From a checkpoint of a small transformer trained on Wikipedia: 284M tokens, 4476 steps.
Each number is 200 + 30 x the weight over its row's rms, rounded and kept within 0 to 999. Layers, rows and columns count from 0. The size before them is the row's rms in percent of the matrix's.

# layer 6 attention key, 256x256, rms 0.0638, rows 0-50, columns 0-63
088,206,200,189,216,175,199,193,187,275,173,223,158,257,201,216,175,221,185,169,216,204,188,176,165,193,198,223,233,180,219,170,198,198,161,181,173,204,212,174,168,174,188,250,188,217,201,198,215,143,202,185,225,221,183,156,223,153,172,183,225,216,138,253,213
076,238,294,239,195,244,213,235,191,213,136,189,199,136,235,215,209,247,184,216,231,190,185,201,218,188,248,239,219,185,192,164,164,166,183,204,221,187,236,176,199,163,178,225,179,174,199,196,217,208,200,170,203,192,223,180,274,227,221,217,175,227,141,251,192
082,234,162,241,223,193,182,175,245,209,183,192,207,236,186,164,148,174,181,110,200,250,228,260,181,187,195,166,180,205,196,201,174,142,182,236,220,159,181,191,185,162,224,166,191,250,164,235,278,191,196,192,201,232,216,167,248,199,130,174,224,196,189,193,180
090,222,199,194,187,186,204,253,183,207,159,161,165,174,149,160,193,208,178,159,222,285,171,167,195,145,215,205,220,195,225,199,207,172,238,174,229,177,182,108,231,172,221,229,201,238,259,194,234,195,206,158,233,209,181,152,207,167,240,184,264,175,192,198,248
084,216,181,223,221,185,215,185,244,167,167,227,209,235,175,172,181,219,201,195,185,188,258,187,216,165,243,189,218,191,212,233,211,213,191,235,274,151,180,206,160,237,178,188,224,190,216,270,217,200,179,175,186,230,192,213,226,169,178,151,138,197,228,195,184
082,214,198,235,171,228,189,245,235,198,216,219,189,193,186,209,184,207,192,175,196,215,206,175,183,202,151,186,185,217,238,192,163,240,238,213,175,153,186,172,222,157,210,201,177,163,198,196,247,201,157,187,211,176,184,200,239,227,239,196,225,218,166,261,235
090,189,181,194,231,201,181,199,218,206,211,198,196,182,192,168,193,161,199,202,206,192,248,218,203,178,198,190,168,194,190,256,185,176,208,206,202,189,208,186,245,245,252,185,185,180,185,173,265,243,234,229,220,185,209,225,176,195,216,238,239,211,178,261,189
091,205,181,197,183,230,214,240,192,242,179,186,222,251,186,216,193,164,209,247,165,189,208,214,134,212,228,189,201,217,178,227,231,255,205,230,174,206,195,195,221,244,201,172,202,206,213,219,193,251,233,186,249,225,194,212,161,150,198,227,226,213,209,212,228
094,194,160,187,294,204,184,208,184,171,207,223,167,187,198,213,207,176,212,172,189,208,177,233,186,175,227,199,246,217,164,144,205,206,209,219,186,233,244,227,204,178,203,198,160,172,147,202,219,225,205,197,179,196,159,166,204,158,225,188,226,235,211,205,219
090,136,221,198,170,166,248,231,248,188,127,154,190,177,154,221,206,196,190,186,169,184,173,171,254,187,186,180,253,234,187,213,220,187,180,217,205,172,216,158,177,177,209,202,215,198,187,151,286,157,184,178,218,144,224,216,208,194,217,181,227,256,195,203,221
083,205,171,195,197,206,210,222,144,237,200,161,207,221,197,188,161,239,196,228,233,193,209,177,211,205,220,164,245,233,165,180,197,144,224,212,246,222,191,172,164,151,200,223,167,213,193,218,218,220,249,210,229,187,202,193,156,156,205,199,234,173,174,211,177
088,251,226,183,175,240,234,254,192,246,180,241,232,249,198,193,147,242,152,181,203,163,148,192,231,221,227,221,176,203,232,197,200,201,202,213,222,219,219,217,187,171,202,214,190,226,176,241,239,209,212,182,180,178,187,183,249,170,206,154,197,218,178,224,228
084,244,221,218,208,250,230,254,202,249,174,254,225,199,190,192,210,208,200,202,237,155,184,198,229,227,239,245,212,224,129,213,163,225,203,219,211,227,171,203,202,207,158,191,154,216,150,243,178,260,230,225,237,184,127,203,206,174,147,209,185,221,236,214,201
082,185,237,162,228,256,206,187,197,230,187,259,205,193,223,195,220,226,180,235,249,140,199,156,209,195,228,189,209,168,202,207,206,244,217,176,229,221,240,229,208,173,198,178,189,237,195,161,213,204,272,253,216,204,137,201,208,224,175,220,207,222,209,210,217
089,228,190,206,160,199,247,226,213,152,226,194,179,243,194,220,199,250,219,217,232,192,137,151,147,210,214,165,228,167,218,198,236,179,195,215,204,174,211,211,167,232,169,199,183,210,228,179,159,232,176,139,181,209,157,236,263,213,224,239,185,203,226,248,246
083,237,237,205,257,168,226,289,176,251,146,150,191,202,187,186,187,203,154,199,188,167,199,210,206,232,238,215,222,229,151,214,191,191,233,206,195,239,229,168,246,172,226,170,219,227,153,219,186,179,183,233,160,194,212,181,199,167,240,145,242,236,167,236,194
083,208,216,234,243,177,218,231,186,238,231,168,220,158,195,201,222,217,170,178,171,211,240,181,204,250,190,241,167,205,199,259,226,155,203,209,215,198,199,150,193,156,244,160,218,194,176,175,231,159,216,265,181,211,161,165,181,214,206,199,239,214,185,225,211
085,171,229,191,214,197,198,226,147,192,171,209,200,228,145,201,196,198,156,189,163,130,178,205,146,172,240,237,226,224,199,207,184,214,244,207,218,248,219,220,174,177,215,191,190,159,195,268,205,140,147,234,228,181,220,176,218,211,244,174,225,192,202,262,186
088,184,169,179,191,190,225,166,174,195,204,202,201,171,205,202,248,224,220,186,189,249,225,209,151,192,198,222,192,209,201,190,208,216,208,191,219,203,184,187,176,189,208,217,218,239,167,166,206,221,216,161,229,211,173,183,249,247,200,234,234,174,244,166,166
082,220,173,216,194,203,213,175,247,178,195,224,245,154,205,170,231,206,235,157,249,202,192,222,177,242,211,139,238,172,238,105,183,178,206,177,173,206,237,207,256,179,179,219,155,209,188,134,173,274,200,185,208,187,176,268,234,238,265,224,189,229,233,208,165
084,210,196,179,199,170,233,221,203,271,181,235,249,200,222,183,189,206,225,169,159,188,236,228,239,219,203,155,245,199,194,213,211,127,251,149,184,209,172,206,201,154,190,170,231,171,141,246,193,150,177,201,209,174,163,237,225,155,200,197,200,164,207,248,199
084,201,208,179,198,224,206,212,190,248,227,194,202,215,224,138,158,211,139,158,196,218,136,231,198,218,210,211,162,170,173,167,177,219,214,148,172,172,207,176,184,189,215,197,154,240,182,207,197,229,192,206,185,187,178,228,237,203,202,202,205,173,173,195,178
080,191,174,224,192,207,147,223,166,164,227,208,183,195,203,222,197,159,216,172,163,237,175,225,211,215,198,196,170,216,260,189,235,241,179,219,192,159,194,184,205,272,197,274,215,218,188,203,190,209,230,189,167,168,197,235,138,254,218,194,186,193,189,222,175
078,239,167,252,202,234,225,142,188,200,242,214,201,186,209,243,204,168,187,212,222,245,186,203,178,222,213,203,162,227,223,163,228,220,228,147,133,220,158,230,231,220,225,219,194,208,195,217,234,222,170,196,195,159,173,204,171,162,232,225,203,151,268,199,231
082,222,238,247,173,187,189,186,219,194,245,199,197,122,208,186,162,194,243,147,226,260,208,202,209,168,140,171,156,198,222,210,126,223,229,145,209,145,171,190,210,182,193,192,170,202,155,189,242,193,245,198,209,200,196,217,183,242,185,183,206,136,216,177,133
088,230,291,221,171,211,228,201,214,212,190,230,219,197,219,199,174,219,224,194,234,135,196,122,226,182,224,213,181,225,200,196,206,190,180,181,178,168,185,177,209,191,153,182,209,215,188,165,158,237,198,273,222,204,204,248,246,160,178,238,211,202,181,218,193
096,146,155,230,184,168,239,196,224,191,153,162,178,152,209,196,214,226,216,176,223,200,197,164,263,196,198,149,201,202,220,200,194,205,178,256,193,166,202,198,163,238,204,217,188,191,254,186,186,158,159,210,198,229,259,172,175,199,161,183,213,222,172,236,221
091,187,164,206,213,168,255,197,186,181,224,234,167,236,171,208,197,220,240,216,199,159,173,193,137,179,188,176,209,148,238,156,211,233,243,213,161,180,223,234,187,227,191,225,191,226,229,134,167,197,151,164,222,203,194,161,254,208,226,206,242,208,231,199,201
084,163,164,169,186,231,185,203,129,200,256,166,214,235,261,211,141,187,209,170,178,203,222,223,171,205,173,183,163,179,215,204,221,249,203,203,169,200,169,217,235,220,188,229,204,245,207,195,231,213,244,196,134,189,179,238,173,207,178,203,125,213,198,227,183
089,217,243,275,166,250,264,257,181,205,198,247,188,151,214,242,230,230,205,219,227,209,158,139,212,191,202,237,214,200,218,190,151,204,211,177,196,181,239,189,188,199,157,223,209,211,205,185,167,240,161,172,205,163,225,235,177,187,219,206,236,194,215,214,184
080,228,243,232,155,234,160,166,227,169,209,194,178,178,211,182,256,208,155,183,207,211,168,243,236,279,185,207,189,212,172,178,188,162,165,203,229,197,245,208,216,203,157,202,167,196,243,181,172,228,167,213,230,224,212,210,220,225,209,190,182,201,181,203,168
088,224,289,173,206,182,248,243,238,223,200,216,193,198,188,240,135,243,162,184,203,182,168,229,196,192,246,237,186,229,164,227,197,210,194,218,197,232,248,178,198,188,185,180,202,159,130,235,137,200,225,235,214,174,217,200,175,161,250,203,192,167,168,196,159
086,252,258,212,200,167,205,244,240,197,209,180,201,208,257,165,148,245,236,183,202,244,180,179,211,201,269,234,186,192,242,148,176,193,269,153,247,144,132,197,183,210,144,196,198,196,147,198,190,204,211,173,191,162,232,234,225,171,217,155,137,178,171,165,193
083,242,281,218,168,245,241,248,254,215,198,206,192,182,237,209,214,224,172,181,240,142,227,184,196,193,188,236,222,170,202,198,201,158,219,178,221,160,223,229,267,189,181,205,146,217,162,201,166,175,238,198,242,173,145,209,203,190,157,193,240,204,212,237,188
082,196,195,200,192,174,220,184,175,157,237,193,206,186,226,183,200,193,176,211,211,140,165,181,185,209,222,218,254,177,194,190,237,215,140,226,233,207,193,193,234,159,208,241,241,191,241,193,156,230,199,164,169,248,223,167,182,221,179,216,148,183,159,218,182
082,243,255,149,164,194,194,193,210,244,258,225,175,235,197,213,195,238,207,200,179,178,167,163,171,187,179,264,165,202,214,194,201,211,154,209,211,140,181,204,212,220,200,230,193,229,179,219,187,234,218,181,156,206,183,223,170,172,164,182,186,216,166,210,171
084,215,213,199,231,181,195,226,136,219,217,178,228,284,180,181,177,230,156,199,228,138,217,174,218,216,224,172,211,186,189,217,240,166,209,212,198,278,205,225,194,166,214,204,223,219,219,216,145,152,226,185,210,198,197,156,196,159,218,166,192,220,194,243,216
080,172,194,188,204,160,176,173,281,144,236,191,213,198,227,179,198,204,188,201,211,248,242,201,199,164,203,256,182,203,203,190,222,248,205,232,221,221,163,236,238,179,173,170,193,226,143,178,218,215,182,237,248,204,191,204,186,238,194,247,148,159,242,159,156
082,224,178,169,180,194,236,215,156,174,249,238,224,185,191,226,193,202,211,232,218,160,211,229,156,221,206,209,216,147,169,214,234,201,182,160,188,219,216,199,220,186,212,210,227,203,211,219,165,212,219,192,172,199,150,225,217,189,178,170,212,207,283,223,200
087,200,176,192,191,132,177,221,247,155,198,186,190,142,216,147,251,168,279,196,217,192,216,197,238,250,222,153,227,201,212,212,205,153,172,151,163,160,168,204,196,198,222,192,165,225,218,217,197,188,193,180,242,217,193,232,255,250,169,237,212,189,187,216,235
082,233,186,176,194,247,198,228,161,188,216,203,230,253,217,220,202,199,187,220,207,104,216,196,164,226,206,191,237,200,134,231,217,218,235,204,214,310,232,180,206,156,218,195,253,216,211,189,159,143,214,252,238,219,161,174,175,154,208,195,192,211,212,182,197
084,172,197,206,179,184,203,174,146,226,207,200,226,196,215,222,182,191,151,203,192,214,258,226,213,245,224,200,232,266,160,169,213,202,179,254,198,245,218,194,202,192,221,207,184,174,186,184,227,262,202,258,162,192,203,195,142,230,228,199,180,202,139,186,183
087,216,144,189,203,122,250,228,178,192,197,213,213,246,212,233,183,143,226,174,188,195,251,214,153,204,269,171,176,196,236,195,244,234,195,266,236,221,171,183,225,212,156,155,237,222,218,264,194,228,219,170,193,173,233,210,226,184,202,248,177,194,244,204,208
086,157,171,200,144,181,145,152,201,202,225,165,160,190,171,157,199,180,229,155,177,263,236,158,233,238,168,138,160,185,227,184,215,258,177,204,235,121,177,224,208,218,160,205,218,194,255,157,206,214,169,179,182,209,241,181,176,264,180,167,189,196,211,177,253
089,244,235,201,215,211,247,252,234,183,176,178,218,244,212,208,186,212,228,214,197,180,227,204,203,183,192,188,212,213,157,221,247,182,200,218,199,237,190,225,194,223,238,218,278,153,179,216,187,204,133,228,224,140,210,183,242,206,206,181,228,227,199,196,205
087,192,146,159,156,180,171,136,158,190,179,220,198,197,213,207,206,214,233,199,211,243,160,179,166,173,213,171,148,140,226,175,165,208,193,239,207,179,198,182,180,213,147,207,171,219,243,178,195,207,195,153,197,230,194,177,192,227,140,167,193,218,187,213,191
081,193,200,207,217,158,137,172,177,150,217,188,198,190,253,142,231,205,234,173,208,183,179,219,188,175,281,180,203,217,213,170,217,175,256,199,213,247,167,181,149,185,221,171,189,207,219,194,201,188,204,192,188,188,274,208,176,171,221,191,144,205,176,216,192
080,205,153,194,176,225,244,183,139,194,250,186,172,248,191,206,219,204,153,183,216,225,245,219,174,157,148,200,136,178,215,205,185,242,183,227,206,219,222,214,255,229,180,258,178,161,263,175,165,200,225,169,181,230,196,156,193,199,212,223,212,262,242,229,182
082,206,225,208,232,188,197,205,175,165,193,141,167,169,173,191,209,153,166,157,188,234,173,212,198,183,188,207,190,235,185,231,229,208,122,186,211,243,205,222,174,159,209,188,166,207,219,232,166,200,223,212,214,186,198,133,202,237,196,188,174,219,190,201,260
081,162,179,212,176,211,169,155,165,184,257,180,193,157,176,205,233,223,219,213,230,208,180,177,238,209,153,239,222,212,223,160,181,238,172,193,178,167,234,185,183,200,120,210,163,233,225,185,245,270,194,201,180,208,154,185,142,234,213,213,184,245,186,187,247
091,249,305,238,192,232,215,172,189,211,204,214,194,191,181,228,198,198,228,252,211,131,168,203,181,184,228,242,212,204,180,219,216,212,212,139,169,247,238,207,210,174,157,194,150,159,170,204,113,184,216,187,236,154,180,149,160,210,240,174,179,199,188,228,185